Weights of a small GPT-style language model, trained from scratch on English Wikipedia: 35.4M parameters, 565M tokens.
Each number is 500 + 50 x the weight over its row's rms, rounded and kept within 0 to 999. Layers, rows and columns count from 0. Numbers have three digits each. The size before them is the row's rms in percent of the matrix's.

# layer 3 attention query, 896x576, rms 0.0717, rows 127,191,255,319,383,447, columns 432-575
080:427475529346559575570443496567527483510511473463597442446481505489540580405459554501437523472454439455352508660627522541413447483535561388432497576463387542389417530570455527520536510556462545444479501458520507490499664525416466507507544521471493538495417528506524580523517409550499494446512372524439516480525433423445518511412518544439529476541491498506577633547432500568462474480416500554523526506517474470528540527388537591543511
083:430502517446507538418512506499538468501545592495444428488474498493483569460529525478562563455506512479438519485523436465593530448474557427489492510445487593396408552462413559491436533463437497576500489453541482533483507565453479450478549511507424470482433520418461574579471556430464525592472384478413500492606407523487456582514476486528533459524476503505550574521520612522481519424561483489485509488568405551438593540484520485501439
106:467478519392478521509539474492509435527595430460515475522404562521528588459511572533505490488516436543371555575539535552504509464607503398432505527405408570421391541534370478499442531500454569529435536431593490518444509538466464508538572521527494571470446609492437495530455501520425529571482408510439470514576435533383476503428494540537547402480510550523530581520591485518508476520501506505523561562484540489531579459449406560556501
077:487514458408526535543472494542456452521521475492487512419441467540520536494489563486413426472526509460487487573566594541457565524608587448443517441437443569424474509427518520517502539523452461571451464475497464426533541550522461511562492483490502498477469542499453469488451534493494510518436372518426543509548339537414508509499475486519504494538554542523618555490547546568486511388496560513507510500534507546577559463476437514545574
071:404531486435450469550490487495498420456532586566476584511529606566531574534490527486507402535511520532416449448537537565427561527557502482500529504452505424408469434531416486518583469453440575544470513482578422418426510532458597382479539591494493501514481584498422547476582421477501512432543438435443464627582449515356511470436457518596516473528486571542509560524531523577501523450524472528465508528489578480526543531448498514506504
076:475464526377510493535532471514501498499541483493515550641488600523466574484518525475496468510533497468522458574452517533497575495503441450509530581508535603430475451568452506520521496480434582419513463505541438512458544471501461499508556513538501531506519535563542446452471513545461435556404412391547468482565442565526525579534555494441564537499429562419553515469528474513454472537433520551507552449532574452432556508483491538557418
# layer 3 attention key, 128x576, rms 0.0608, rows 63, columns 432-575
174:446486476520500557488441386551473490481495547419504520505486540569449527469492516481536468504425570437474474568493577539543489481534479428449559501480425578486510515480530547516474453533477495500465478425557558403502564519464367480462558471565547490487389407526515599515476438508453502456427486426467486532517415535381528524470567464501488514563568439512567451479505470527448476437416441483564610579394527441506515455486452492524594
# layer 3 attention value, 128x576, rms 0.072, rows 0-11, columns 432-575
115:515435461521469433478562473480512466506459595550622534610448543538462427499469487471441587484496595478479553508588455616415504395422456517501524584527510425543483474509406563530503479462453510482549515604488507488495547549508518472456463564492546521467402457467482510475445510425506526537411497532481456544514455486525505500461447501463486530496448451485457467474553586405406489502450546520585491525482436443540525526503511457462461
112:482495427395492468501384479538493507544474498452417454480468464481503504513510565480573433512460523510515386521528608527536455518520526430518459534440422516491558466522539548435503392612512522513481507438440475559498599473542529466463490479544512458522481596423567498501499462485444597471434633459515509472379408424454486483475467537528535468456488492467454431564525522502489496517525567509408553435529407514476457596446516513526532
117:467467454453528537537481497484470538526520517458406541475509507423428474463401530533483539510480505436425532466493466567486540454463464532476460536472418570441515516431510575473480502462485567522467552387609558471506484546496614525411563547527551441494454588530462474561491577515511472581500308610397457508537549520513484435468592421531473478485527544558449549496517507383553448508526525520397423505514572548478419503519559428538583
119:454469504463552483472544471459477539453461586496487463534535464503460453416544527528515491552435520557374497528521517542507513490475462448458527509479464512438586582536502436521595499392426573511482491495535450500517499505601470529597568462361458604532476508583490543476488534495460491501446497538477602571554515546550595440572576470592527462461559521459484493503480586536504504497597512483506562520495582461489548462501641466550533
115:544514462389406487506559512521411571488497447529529472437462470479564473551437515511513520466498538581516564606527467525513585502524502555511446493551467506449422455466443433416559504479486500427585525434515463428489487423538571416492566454449480402536585492414470516565552429587392432538439418548458372594487460530578471500500481380526492521518457543417450465463451373473474514463486572476539542553516505458514662465507486458532542
117:490489441547582489519479564548535522566509433502470499476470503440502380460432563466539422527448558478555434483521468395540531444424492505531496612557593544436450553510541503473469457427604508507497485511573508480461513498460399472527552517484473549523444545484539440478445426490461564463476477526493527507491588500588448522481495581428443531528472479562507563450473422487488524575485499519533549566528426452485515533586428497480449
116:623419437528575486532606548496466521557529600522535587500453444550469495502440534513478512530486512481400460561402478453487590425467573594528473429578516521353469456465675394458471461566523539516502587491517501531466570535511480478470386470452431516420554529477506454600479579477495501486588407489454479462360520422456447434550494531560505487388518519527449471516453469429551385498500552541461560474512542444547429541464526500496422
119:503416495491505459501484450458510532452486501521528475397461538631450551421507500491440517523615548424534438514504521528506561543485373470506509550511469394465558589511478498469432510393435484504526393486540574607626469469442463488502487559472563473525518525646425536385552493547550481462476514499472559525495495497556481525485549486545509478510568451539507423402493529471475486496437522542546449536503551529480598507510556456499499
116:408497418533488557525441639445472440533469473426473514452456488443437472478473531514504522512476409513454405514524455441491513447544479505517518498440415542508494541522543503497431454602536473503461466490509373556580517527525485535500499544488505489553540493631445541479526464497501520481447476495530602528553386463568529526529371493524501472485528573386465538512472489517505538511400466450447461566444528502517565571451422537478605
112:405502502494491480498495558505490502523535547385644457437487510561541419457533480501496425477416493489494561492488552438555487499581405480530519601455469491539571498470394446419442462473513494503467493502507552493572500542456554396464606548456494471585530460547493424542438505486466494547535620460442568451501508493469547527499518436535557519521473520446489556452469462446480451568434500556535598362504497525486489482520433434518500
113:531597446393489500499465497448462479476570527490581568456534552531476430571461474510448579525485395505510489630509505493526527519518542510565483550459418605479524539552520455566539516472427507541497440380532497605612496529524511507484472528485520553571490537528542494548502561554488492496456400566544556414447540553554389483474453519581546552559575541561448452465472479475533506485409416453359551399545430507495632552595554471484534
113:520440437483481491505447508461612414501572443416489481549386468474501444529522535508506575549462488501527405527448507550431518472485522540450487457539528542502540500529567437443541436506527447399552521526526564530494446425478453544546486544487471405395403490494406498557515489434359416544583550469551470569555528466416528509562533493549501568473542432596485509455520563502479473535519605454542436435484480478485554505469493518564530
# layer 3 attention output (transposed), 896x576, rms 0.224, rows 0-11,64-74,128-138,192-202,256-266,320-330,384-394, columns 432-575
120:475461478506509519442499474501442520491485449504536626512512570564540532529455521410597513547521579454558511501477444554431480482599467418408447513515501470491543522479543469536567407456480487531492500470517495523472603565495476515551507465523532409541438539433564537459526541532508534427556491590486477415486460574546619623591516500541467416483450462473441562518497523526446519478464447427457499397528484540462572573439524366589471
121:449490475544577566490469461445495510459457634453504550517475487533469464498480545522523536493470405500459539464468472456497543541512428573479539454399524542428490538516571523487591535544489419483486448542503535561579541500484447532515544503532504473474468560465372464571526447419413416547384486526474476515504467496587560534545562522531527481592554432474574485472473438469541613541563528525412441491479472475489548545505496537523534
117:557500481410466489496407478561492518531410517467517579541527478470512438460503431467492427479449478455428549453507442500429479486467492566526544519506508441543520563496633540573496480505517583500470406553442510462480453428509505547526495497524473487485505471482484466465392475498576524494444544515510504453434479443442568540480561460539419560527516498479376586507525513450524482488514537496464440479488437519564497475557521478490447
117:451476431482563514582557521463500496491567477556581468570546480524538419453433450488488580391498428431538457490537420546560442545441449487508529490489532566570604466502414440421557552493563567500448418458599442431537516411515493531489565557549573475510451493573429504482414434504481493413603525493492435514535377517476566515513394467464485513538462453485457544554506506560486462495550505533466441494499497452427458496542411530504501
128:590463463471438524487487530531437483440496490565521576533521528470588473501504461444539504487448569527443482502515572547577487471425557500430495476518478411431464416487505575429542502519481575468469528517429571499507485504488496471443568565487538431465560621579498545496516476472495454430429581549463534596512512445514540520548510467425557592442477432487508548492473554508551448458537490492543466561560500466526502469604520437511466
116:519453451454482533494479502486510480516547544459483563409583512434515468459526509526482450521506455502520506513458535439544466537486507483587516539485466437451477545498425522600505475472476499551573423555554528532525472539505460520555509555616543423408510483453495492495530467447468437460508536591571542455505548415452525602561570487482511544445530482459498548390454623417479485545537496462490495392525405531474530507558492475525509
119:539467506529567518540580471513521540502527502538583428586490479484455506566541561427499479461490496518560522517557507546624568550571529530596487488524492551451549510409510576431497508572460479458543550415355539557497581441489466438503506530545567535518484540514517427526563452561522577479459573496513528515494551472450623511464448581565540424486505503580512509481577400487497511527437420527534447429539442424528398552469598407492513
118:489512454506448528535493488433522561465595565517557434512463547415464486584543473476501549407482535549511557462591562555495437506536530475530458528537403607503586501532546462473542518559486602478573532433508421625481445544556491497516535506542501475516506464592556475454518492518517572592561504476593483466544522542521573462558513502522578370583539536462550432543510582552525527537570478488504429576617449475554549581544508514488570
112:455578392573463475575404512513556458410585586456462620528522466511542579444479526510512406560543503559501522532517481519534450529497567465532548493492527545510528524470484418524544516486468463508468441505421509652566594490571483472546459499500470477450452429526481427536512424582424485530547500534451456522508491496440604548520502522476569492526481496513484521522566564540458468531602594501502392580375419474472472535526514570454488
117:527547538500465458504474495463533522497479486481549607464501424498547440547487465616509578351468520554527562452446484531369555510543483483614471475457529427423577650535500566469524475479524519559521441515480511440459451540601524503587496450521567487474491514506495561548554460477525436510599519504478586451469553549555541493504442489547516411442453503565416539419426596456605442496498449433550497460512488508482493516492468517438491
117:531527536493431488491520497486526596413599471440429615418392540494498541476476472580540425460485445485545452446615603512484587537459513528621486469559439537586509491339461513554485533554516402432560466502507573489505579545448494473483528476445461504473507556557541564476479475520389430437496540466525502547454488505505530476499415562537463434500573521391485475512455406478511520490530501506423488500515572593499540482489439489481510
120:667480578444560500475655482513557488495534511508565552463487484609569494532499530583456483481526509494589545470553504508461500421513506541432487522521513493544388471481454507507540495504493470408369554482421513440501383497508527619492522472510522477500466519480479500459414511414490476507543502436494470581515497553543465409433470498562493492573543489477517501518587544516506472511490451469565538456486523453485490451539536444575494
101:473508511488554449527510530593504523520448542477446431531488454479492445453541488442463495517497486484504533441598483475592539562585494544505556470521442501459484436587513479497494528405468518532434495567446489490454556427422494540394493571562514565546532461529434476568448462482514329537484480395570528479498565497463476404543554475517561592541481529522529444517472539463604506497498549492531595463418556597443514472491407497451504
097:405499446579454391489556439467497504513500434540478477478550497446434562450498474604468481506484556474492489452518519490412559409496526369539640503490457455520449535493421486482460535490491499521533508486532547441500452442463526628520521541559586440442513475520519615465482450450489528418618494544495493487519521544503500494559511406541543491503466583476461493563556489448485478444343532384502507453509471446510515426509524540425458
081:400529486550569554488443581519446486507485458508566448545528477547462551550494534473533550511466534520492447569508565461547503563504506514590570502536547548581434524501465500548493552515436466462643519488444524478535591566510495433550461480521490570503531526532565505545563519522454474427630494540544546479499488525494491459464361463529486536457514510451598468533530442557433558588517525546480471520579554482487523486434506531448522
078:526517552615532486415471442488472499412439575450473510548493512497388574539515535417506353514580549544515528490489490401361498492596535499444441475495521456462384512519525532597455459523490466509514578460506517528495465584527542462525401485526439487461527544536518522523537468463526418540443530568484470418311569477506482414505521473477474495442491539550510553406458428489553523562469499498498568457465471471496463525425505471452511
093:482474537564639489442449547567496480555482402489452591514490507624458563505535540475487549456493523502487518541550425448504446500558523423543447462449502474534550503507453443531433540510551452581535569466541497464567519557465538434524417539533443533490407475530518468529527489504478531602498458513534506545476523519459495518440575567436433410579480497532520460455450486489478556493461493531442599446528419573567367538448509484559531
096:526488535483472459500508405501516567507420489522495437571507398545502524511461431400491473489474483543588444555565518513558467432506464593413342535501450542544573477477501472503433513499445526475507595479445479502514600469556545478469533415408487507569501483597510583521498603552430531518518416454512481447498392550490527517498407502445521472591483502504502525505500496572511534473414451523439501544547580507445466448434505483496486
083:558536564469432466456476561509483562417435417476514529513561563501531564409490535590440471519500550486520498467452458558523397491487444427499538480489442467563525489489444532562552496519498571487481426536612518494493521528548556579471505523487474500492464415579427541527489486479571537478457527520560482457525368521591448497536540502487517520561511485414559553540412572487599525463451612490544501605535482508489595536506465479520486
084:478584393530518584569523491497550520548485526509516555435491515526520576462558470560480437459502586523452540481399493456585534447438551605490545553444573526526464490521521458499449485469509493461446495591451547497519623567442497461515435485528512407527431560498528537596438423529396495435429465498540452549489511550443545543449451487433522606395473391440564530554517410475511459441483543548478488512480473557480431519448528455471448
084:558464548494589510491550461498401532551441391523487497516514489483486535524565574523501455460475492435416526451530533404605495481529482512511534516530516562462352600507545580467489483431519552492470507455569438422500459503457469439487476599523590501577465527395490532513491504408495534506470425465495497508380554483561432471471472502484373540495532466501421499493484421463573542440459546542557542455543614472515493504521506480488463
095:477418435546462505406517474532422541463433501453448461532466484493520536521570493442524482611526430519474555619521515556464440527540489584471464549545537503546546390519518478480536519562427461465468544441479395666571493403477506545483568575583460498450477503518463484551470468529438530467483450465503464612503420482506468448527487467425512520521481574547500513555447519533536544500437558496360499451507537446525527465480462537516349
086:468456418498533586567467504435504549530462493568589547531556415556532468498507438473601568501597453564607508523385471475476526457498399516463449437507528517438480494596475531458474450436544512486468575421514483452421588445499505472526522502541492537462494531494530522481561481477577597626501472425470427596574540557553533478579480386475481515451494418586544543473530513560493491547522499423553455418502463447581468465484559471506426
102:515582536504440458581545493470459440545561471537477434484491511450442495519550492444359423481431475563413471477538552452480579487334541488602547451469542518485440516480540547501420570560540550431510574480522470501538384445481514492380453489466461619455550462505496489507476518466531478536473483439486474514447491448508392365383510511404495596544544511540551426539464473463565496546523545530555435580484524450463449492580520620405489
094:463607474443463459464500610568527469511448454579482561506483448522621545487538446500515450522586564465549526552533497584515482522551518507508462613578469514601526470524548529509490478467566624531492440536560498464416492555554482477452454534562484511523523609491534495527482519601610440572624536538551488560455591498424508514418461472490470539440484469499508533569429517528450473453492547547532602431511538542421498514573515404492494
078:454528569529557523483582515499532515442537492588432450463479486484416510481469599454497487439498548534581514476528649484524438490484509462427437486451492489430498513466399469473473561541412438497525600467532440481525574529559535531509476442525501494472501571531544478456574479553446543544512461565464490572564517566511425471513488510511539493454465354492552498564443536548473495546453493496521526461461522463441528569413528502499508
076:478550549404463509439510505553491526519454496473503424437432602544521452535613506455471428541446573628425497546508504535441553453515584530513490542517468456433428613512604551555412504568477479579518615489455542603419471551595566478603518465443470548528491497445561480467603523524540505508459433433483427477553528505462493445473530526431508485489513501569509490471455520492494519493524458514581576534510565512524566520493505471447501
079:448454480468562520484540499523475495543539431439458442530470500495460481494471506543458455548553487464455530480530484465383512548525433468579307482510501546572517602478510435630513499438495423521562533479573526489435481423533497546399496502492444555509452492476546451483501589487470418537536513411411515403543509569419501555421496513599462472520512577522441467484492482531452562463489520412492518434471511551556531499487495483452523
096:480519551518515468517503508569491510423481520454546416508406523558427555480459489487561479529431532463514472498539458513428461511548529433455517478577546566545524454496578472491509488518545567450391575392429507426540475557488500465514561501413384496574529548469475437494518521503530530502461429470511461528488468542603477388468343489467523477532443492514519428535420461478513617405497520542559460508427614491555499539457562489519421
071:455474505512393486476514543479449424455519471440451525498483432558471546471502512573509429536527533525504487519446488521469451510420494503431500528506516457558480497661453380539512401530529467561433528583616581492511491586448582532408482512500481558398540457504443440401498550522466455446548533419505557480522387451468374507497559429460470571535442505501527452493435550503436522412535496427451553591478518479453566393556423571569481
090:556493590494515377533499541498480458408411434432464506511419483578579462394512505450460497566571505516543378557446425542534534507508492486571525416496522480427436455446505543470553526475448431460441448511449572419520550426480425498481563509493448436527557509457471448497522503466514448443464512541449466527455489457501435444453453498493419623422496494480465495508523407451488481497415529510501512405459571532519488479499498498405462
090:558473481490500498469525507447555510508423465560504424506467576432480453561451497463420620472425486512397461394496488477491504523471453565448447593401498443448431458456476530497427408461550493482517568468520488335545446515430562430464522458509546558483505512546431537492505589491548439470460589491569554574521515491668449499520451479530538460451559462418504505473498491484545640518447439471520562484547536500455494455471497397558526
091:470418493455469529537563549529476453482513531580453491507480497444421535395500501473480435561510551481406440547637442571531504434474480546404416516489500527543410504511537407492495507527518515478450477452487451541535515451397509457521498546489521508496501509485518453471504559496452564499429401497503412541478468412541413515479512505416497491563485419387568441607548442514384556512538544492518515414496533464508460511508492509478485
093:474472431465546516514557425557522484570445592545480423527603399516538496486483428495508526535564549534482570493445452523541479487581495476391488518404600441464515526599578501419550467455503516502482470504501530546522396522510529559541464503519546517513478420504460469497479581466474526556515554525516492379544540515533499533468484508529482504490412481527584500478527545522512496484430478563447488473413430512492519464567573460511464
137:509439455491545504459491509477443473497455444463594618492473507534534558500455507453569519509503557390607476518480452507488478496593475439374459523531494487552548492494521541503533438437456504547557539462519526489490595543519499530523545432503497401526469546422549505504580508501493512475489498594490559453494472550540622629561549510506516472467465490444440531452471517513421508429510508509464516397501509552528495558416483431552465
128:452406539521600562496497555503535539583426624458570497516470500524447488531478543509542528546486435526429511479516451500483525491458498493491477425435515563409494464452565491497569500486536420475533480514511544594591515499528432500457549520420439460521493534486359495513513503387422456509391464489506509544578452395604535446500593582492539478548580488434550437412509468436477570520537499529488433537484516470507533500507434533527577
123:602491521422450538529471502515479472515394537503526577525480450525564470526531473472428429533488462464452553482541437493458523510457502555509544547518537464511536507424597545605488399456537538437489382566443526470459447447512460564519482508446464496490556454532503495469351456475568503498381537483511523522465461406528576576440618540488423588521504500476344548482532470448521480448488499474474432526525405536559503518564465510496440
124:506513446508518467573573511462481488553577495533497498522538461550528486478430429471459531348498424403568428486484439533573398538476427494512495509534487488550557425493473475425573554462556549467474440508580506446540498457496495507565598527474480448539521504626465559504416452585488439485526567507459443545571376536526559518469375506491516494502515444405425517529505497563459471517590538479431430523517450425496473542473437493503530
128:559515539472401577487468509478494470436512593519567622497497527495578446513417485417583532462491520541499441468497573547542534491483512517412526503521538445484449431493445534370588514426498567477440449452437553459512536541487539534503502476547573477464509565574460503525456415440480447433400548542459498561532490438537524460568500506423584603444499532468521574467458543545598465481574578454539404545500521480468606418592516512469452
135:512479433465469563463449491461512488503582488450487578381474500469550476517431569512467429556525421499504535546445521459524489544487522453544495494499537448453483547482400535539490433467501459577564448609579551512453485566512500496548530564590534492435497492476521487512506461419464447484488555526531535492485555476422504546554561489513543487439581468453534537398474544415490463561572480434487528415528436469520510514568455450511533
125:531453567475588486511562426461555512499533532481525503493448450457514543552532558407493485457552472503609472478517521462570581488644491520584514485474513544450492526451537586424432580520470463491507551451374516526452589458425460491544531547514581530536387573503556444510526433546546524534508564457532535535461583511454624491470481603582564442502493495532468522450585420499461545539474446510579436395509458469529404517469643448419520
132:459502447539458516469440486530477549521587586548490506549492521427494538483521516495518494451456541516516554464524619610467484497568506534522481536502465540543609528585576447488517412591512524414505568510495422593520439491508472470509502528547582505493484417554539472462561521437535539592570519515479475503634494464464587537515473478535616391555522550565541505540456629570502519505587485532486459553552450471461558490571517460506506
131:412565441593428396529480566483593465437519594494529524517541541508538569434483496478554440550560564551547527509531508564543467522466567450506517519516508515498535546469462452550521465503490482486436385482477512678533619460598493490514460470524434491440509460495492492505536466591412482511504468499471436529526559499473558548522517522495540495528463545531500485505548581604447410560519556531525425580423413451513427537544482556453518
127:559517553514518418560463508474516495543447487496538633478528519499511436498497463571450546377503512520504523442436457495379513524515541444625463508442499461412614651560532543470528497440558511579518434512496564450494489552606548509566483432542555469474532443568509568553526536514523444494589566495471535510466530553554544536559443460576482493432463507598410487405452559433535429507513438526599557477512480554525523545501444492420533
134:496487589476464513441575462457504593401552462434366579545377580490478579479488510564540401488467465489550485450561529526533570553451581523615521483561438559550522519324502473550499506605544438441552475463510597501521567523417554466501518460428473481490529543518523508481454477525429489418571481519503480537481467487513536513514421562494506461448577500403435486511471454507521502588550559523451472514482601584494530540462461458475467
090:523617526451428545512555561504592523500515506460505427460618411491414555487491544603568520455440400530485441517362524490545551553483458527541484512422511507404511516492486508409494585506495476450530450460436446458505438517521477463561441486597470526455550481547509485479534448566440514442504468473600512593529538350510472418421502469460531571513536476520562413505545481476492418507447502564542517498433478560535440427557509601481572
086:609522532484367493477588587477482456473540477534442528535492540484568496491486448523497522495522582451527544507492466567474461548468553509487461570515493459580523432528448522587459548443477547548495484510481387393453454487489580492438455504398514432555472445569511533471523521634570552494599605434543491513545560548417530423557525513542496532397466525482474537456443594502470436434463485548539573485462540482541487474508540420561485
076:443524567533529460514494488563563565502519474528491410532536501523496535552548573455468560512551550543623412495480483484532441570557471446469524467482465475427510527501471473469505501468533431490579538566515395533541547498524459532441512508444471493480532549441414521517524455474473568520516557467450480521539544546518496468548461557422603507410460410545509494453431551654450488529535514576451544498499579522449576502565515519459511
079:536479517550471466481421466581475524557467448454454564449417489477515528572489504471501492485496562550524557499479614507551496517523490518527500538478488491515453587500472492499436422530486505552480472527481590602484449556426521517507445510567510488455537444445583417437590536507448513570527495560585438469450529447470453533474519519471431500427529472505511436512502453434502364492452425524501474421537490586540539460532543477330438
089:452514584496501473563561462503583542522481506496484394493553501432436558536514515552568474543456458464532564368489528488407513460528501511505503521497578529530581539510535520470500473457467471560528513538575474478516524438451460497459564497535534488514486435492564499450481538489479531516569499475583480430547485557541401517452430588557497425534406452570440443503516484419357516499521486476484549461483530510489463529463420525411522
088:468542581535483413562601482507490473555484487620552443462516451543491493614513432544547560452607475490483485473548499569519523520513452516448526499508517531544563435515489510441505549569493484482433518508426473519539576435541527465468433509443503487569508517528378500490531481546531530505529527555391431499485530558460550506420424488565437454510382524548432499596453449536472472523527510509478550572442465519571467555511500483552504
079:497497525458430475493421480496546475503451481520418559541525532489570504447577477473552537510453554512501501445515497482432439501368487482524484555497511514547421436482458435508492498471526446471556440561585517506548421559499566510483526461436537511497531575501403570393407504534398423583570482460517467485542522515483477597472560428432495531535486515441530510536430493545417573431528500479411574571456585549457521440587446533588534
083:458497501473452442576577485486512450622494493439457514554500411517541419487470422503506480537514502504399516537405429423453529545502495544465587548430539399473479498419436591479479559494475437537447541472541448414406603533538553523514512439440476466532495575348550475460396540581467451403420560603481475503470498465566452459527494507507427614500490524571452492595543407456515449473427521427454512471386504499524386458457474570540515
082:632447543398576453457549451446487524572489522508490391429525522544487448479448518617535531446437489532550484450450454550567548461475495487536433437507539429498498484548487514454490410477470430490518611525489561437469432550399545445510461485502464587475555543502546500438541509434577467480504541553506546437452493513466498466534557485467541508484537483472505519537489471412483514459435451465490557386569527513578604417528517460555473
085:425473451475521612497517479564476517518529463562416395604476507481504620512455486596522516640538551403474486504499501460560495514413541519414520516500502488585381432398572538500511601495436483464525492506539514492462520498470466549515535525498435519602486501452477481481453456481459492499482450514579433583551537500451516545413554443500404515521480520375486514462514373532453465593554529462427435579481496520497493552443575499516495
089:486526476527542564494461472503492427515499513487501416513497516503503458514497538436436550535543510534450479483511563393605441461463482451455432479442536432501472476550472581459423495521479499545417510378528478371408485417547542541520480528615509531447540453448471467564578493420527492569473599398473523581466520454479448497479508418448515549510474491528542607491569550579458439456538504475590523488498479466518466520498493468458444
110:469448481654451460434506516489508476558563523462502569517518509547518581598548514541514550520550482485379593523488529466540356484510539585474432556556483495542573465525484457558462533408503439520491497501559561454564501504467472487476558527448505458562479514525563464464568533548499487486594515496515460519490559433436480504556418537526540435503483464491472577545543599488435561579522554458506417538557549419548594593485542462529546
106:533447528578538500517495457515488468537550519432475433522552519526437453527583543531517595399481511516519374589440544405594567551521541421537491477548472489536519563548427474560407466495530486522471512424545509521480495471480442448596503447503500557549519407448541521393459489466445646475529493537448471491523452470500453535522560488427520524534530518586405550588547412472498506546478428471537498560476531489619466447509516494439461
088:614491540530502500482493501466558498545510472458628530393484554507550487519515529451536501492521489473482437539517429540472484561574515527463495422501458465462468470517404551477502527522489558563421532429480520568495464534374499500549520611493564541469479427496501531473544505516586476510469433488515548488480548476498556493489471500607466424559517533514540409502611524450552447535554534468567443487404547452497454418477508449556551
091:525601522558550502415392473473615423462476440481533526459435552420441432505499501435513570630542471496531472487495478462447501526488563481554559566497508550458481463428492571475443503512478456480512476433450481491504565523445549458385450570495449463361524519503481435566526517385457534518403501472447561466507562514520475495530573437440546508551479542519533450485541531483541446539412490481446467530450441570464547456482528572521448
099:512637421596536510595504554501490500514521535401438485445472434601545462383532515582426417523535522522542470539491434499477493473473500498491551593543481585477434585480521489525485543634517547488494432495531510550500470451548501436509449547477429446486576598440406590496411495464524608448578458511583522583498629514493566473489466431519472511532628485454586496556513510531497479535417513543534476569551512486407469518402519483537485
099:545537368522585529499540428477435479424540529442457519554481610513481542540591463457416507479383464464451532474499572505481546527521514536565514468444487483502528485559497479491488490426465521481590431507516387413433450424453491473455508483446458479470488476488403552548463470521568435514442433465570404559515499596530462542470519524541505480573490506567456544572523443561433466427442516536585483543541572503467453538417462557538434
093:451565466542499476512550566564476449522467534416511499476472475572503380524548537479538505519451505581403579487509469495486446517527529488464530525445421473458524547508537426595475521522504483478505606461496452466554425496507492472481499486493492522452574391564595543591562497483568462529516482622408509550491522567551413538450508518472347450535527509519474487461450538483531409562406512548514444484517492565444508548470470590529559
095:487526564565515570478565489504465467497474425461535452451555477563434482504500513613514423552507426466514453508575395452522537500500456414512385500427490447505479503571483488572531465521488539560496405490538551515460450434448508598531426477573514548428545465436489497576553516475492558583473426499575540470441457522448422475447455520455420487574480493500377537490549475521434476543473491564464557494510507439512537510485488541511502
097:554461542544468611531551469561431540469511500457502478490455496459548464477492462455450516495678445541492482453439564473468496426579541458517535462482550479508568374492489468547511574514451579535559549552535493501480460541590487499581474613594523474585490502519460597535530505397475569596504527530551494531477523438429462496438550484453443551467444459579560567481551445442517522449469563490487521562571551489533438563586480460534471
100:420563501522453489498476500499593470439525466486536478505526509532522557515492495443547592574540497466503524548546530498521482512492495431522409394584443509481522439536399468520557510548511441485492506486448458468488439464587451545508458383539506478477540527514520569508475511512524551459479381615524552430470534495494475459474480556498562546483557465439515513520492480540459485485399533521525450556460540526549476509527520438604545
108:488474437505517544561428491489520486575512442524513487503518456500503437501549541463445533510481491510468528461446502516446507472486428466492508518504509476502516501591576598496449489529499561583470573555564432552577462557571506537389399494429541534529482512519548528491522500527598477480438501527534469429568474462431407458446540479610427515595499608533423511498571539423483495513422476464486438554475505465509524470470531537652559
095:592489531381482522464482511474395551548543570498383454467543520464455465489409504585556510501577545578558495464445558528471548525550513514512505510456474462500510547491500468442478480587484489534432485534540525549478449496485508461511450540527516505463437532560403449590379540448537520564468465493391462521523431555536506510444507534564491455495537459538470534471411435460492470449496467481459555574537420404494491421549558573410462
094:434552569442556440536435472502505458558570429549505447424512454551538537542497501431493511541443455583580515517471497520409526498507482600446468545576472498473491420493412495389525479505444544558506493494500504520452464551460538402470505455500496516474497498530606447532556494576535449455478442517542533400360583612541452469497455496529477575489481439494580490515629474566587464554504502530587489618546505506362474529537496435410458
080:460446452567415453468514511477514575480559475553454478429572461553561515496531548433462442426464495501436467576462507437426506504475440542536444494532436630524444496593461485450597474549617419536545532542552508482476434473500494531509504458508578543520425441456474495545407574534532487553539418480472435503469505577553531446522422497495577437505501638601548555473458528463463460428484556493501633458482506622552456470442531531485461
079:537455437478405504502456447503511532484486532578404414516579485467476553493463635329520485452597555455568538486511546415527527519576545517430443478328487491498604389463538453561521434515588475462426531527411434473398434555446449511468519442538536479554500509405529507422493562500506596443506473520581478513537524557522443479440604515558517506559502570447564509598508513502617520461510580645496521525554494499508527479543483500569543
096:428486520508409469513541499518443500466477485497467453497500533437437503557519472667429416455405488428522451493466473472489551508572554535494544456388421568441435477496499470530462563440475531502553468511440487595467478485570580532563433469581397637481396491354560442489483494616485512447515527532441433572411528479559402493516531431574504474552492546541485507536466503555521461557470492474511536477523483541566443549425508560469492
094:468514518533463498458483607544427497555433508536486542535563475517525581547490477512502616442478521551457569540494470530548515517474471567554561441537442475482583485489572539442515558488553431551497590501406489604528453386496472489511468454537564515470529481517594531510372550561465561546518573499430470549509528446554431482481504528517542437527482412487508422492570434531531428467507526421452468512438521459507418538457528548401499
085:453473507486498533472467503468466551425528501503458380421463592523400490474531467597521574510518461496478516511519445564538530525488543484410443464464548509514522525554499536416428520461521550431510559561535455425515479508428519583488463498485397517490455566471523423466452552440565465554450513488554501546476476436631504435544511439564473620480484517544441473406462451495471383554553500472506585487501465551483453498580531455507372
085:536541524395516541449578497477540540551430450525429553441528567479518540491451459461528572510532454538560437497474467448559447496450529462513541469568483415623376461445494545475421347491514491547569521441530562513519485502468558499455554492520512486519529538496385457493493445419526480436504568426488524463380549559534506492565535459545526505453500556465513500508513581517516545512475560512483500521512482540456479554506445470534543
090:383457522494496537442484480493481553579419409514488474504406525502439493547518548545529507485483565465453488544527506566415517523548361539457357510565413581566522470517463506451449539434475542480548497467482589428404370530464450501414483455578569387596477563444584436480450514474478483541472469512495485439602443486531424441430460563500538570450469461455570512411476478523486507497502511494360528496465485501578477468474427520563480
093:561565493511509503586454507438451488584515533447473476385466534524551443519486510555482632501410494432481540534535523529585497426438465463504549583464553582519480461576507466534426507504548559499524523549531531485474525487484494428459503530391462508426462480538534429475508477554491433450562570487480545468551473456419538486566488513546439480555576426540520442502494548512473436478502512512549545528448498490528457445506543458578455
090:531471586498495403439507451452483498531473434539581484525546456490517593477509495490519524389474459509432541548483426457462368520502532461517529527464482509553433477536515507535497492444457488480473496523496450446440460476465498544502461541448461456500468355495440470523526546499474537467504464574481508486498442577486579625493565524429545467429379417596560453531420482562528543401500449420469550592555471478507544446535474599546516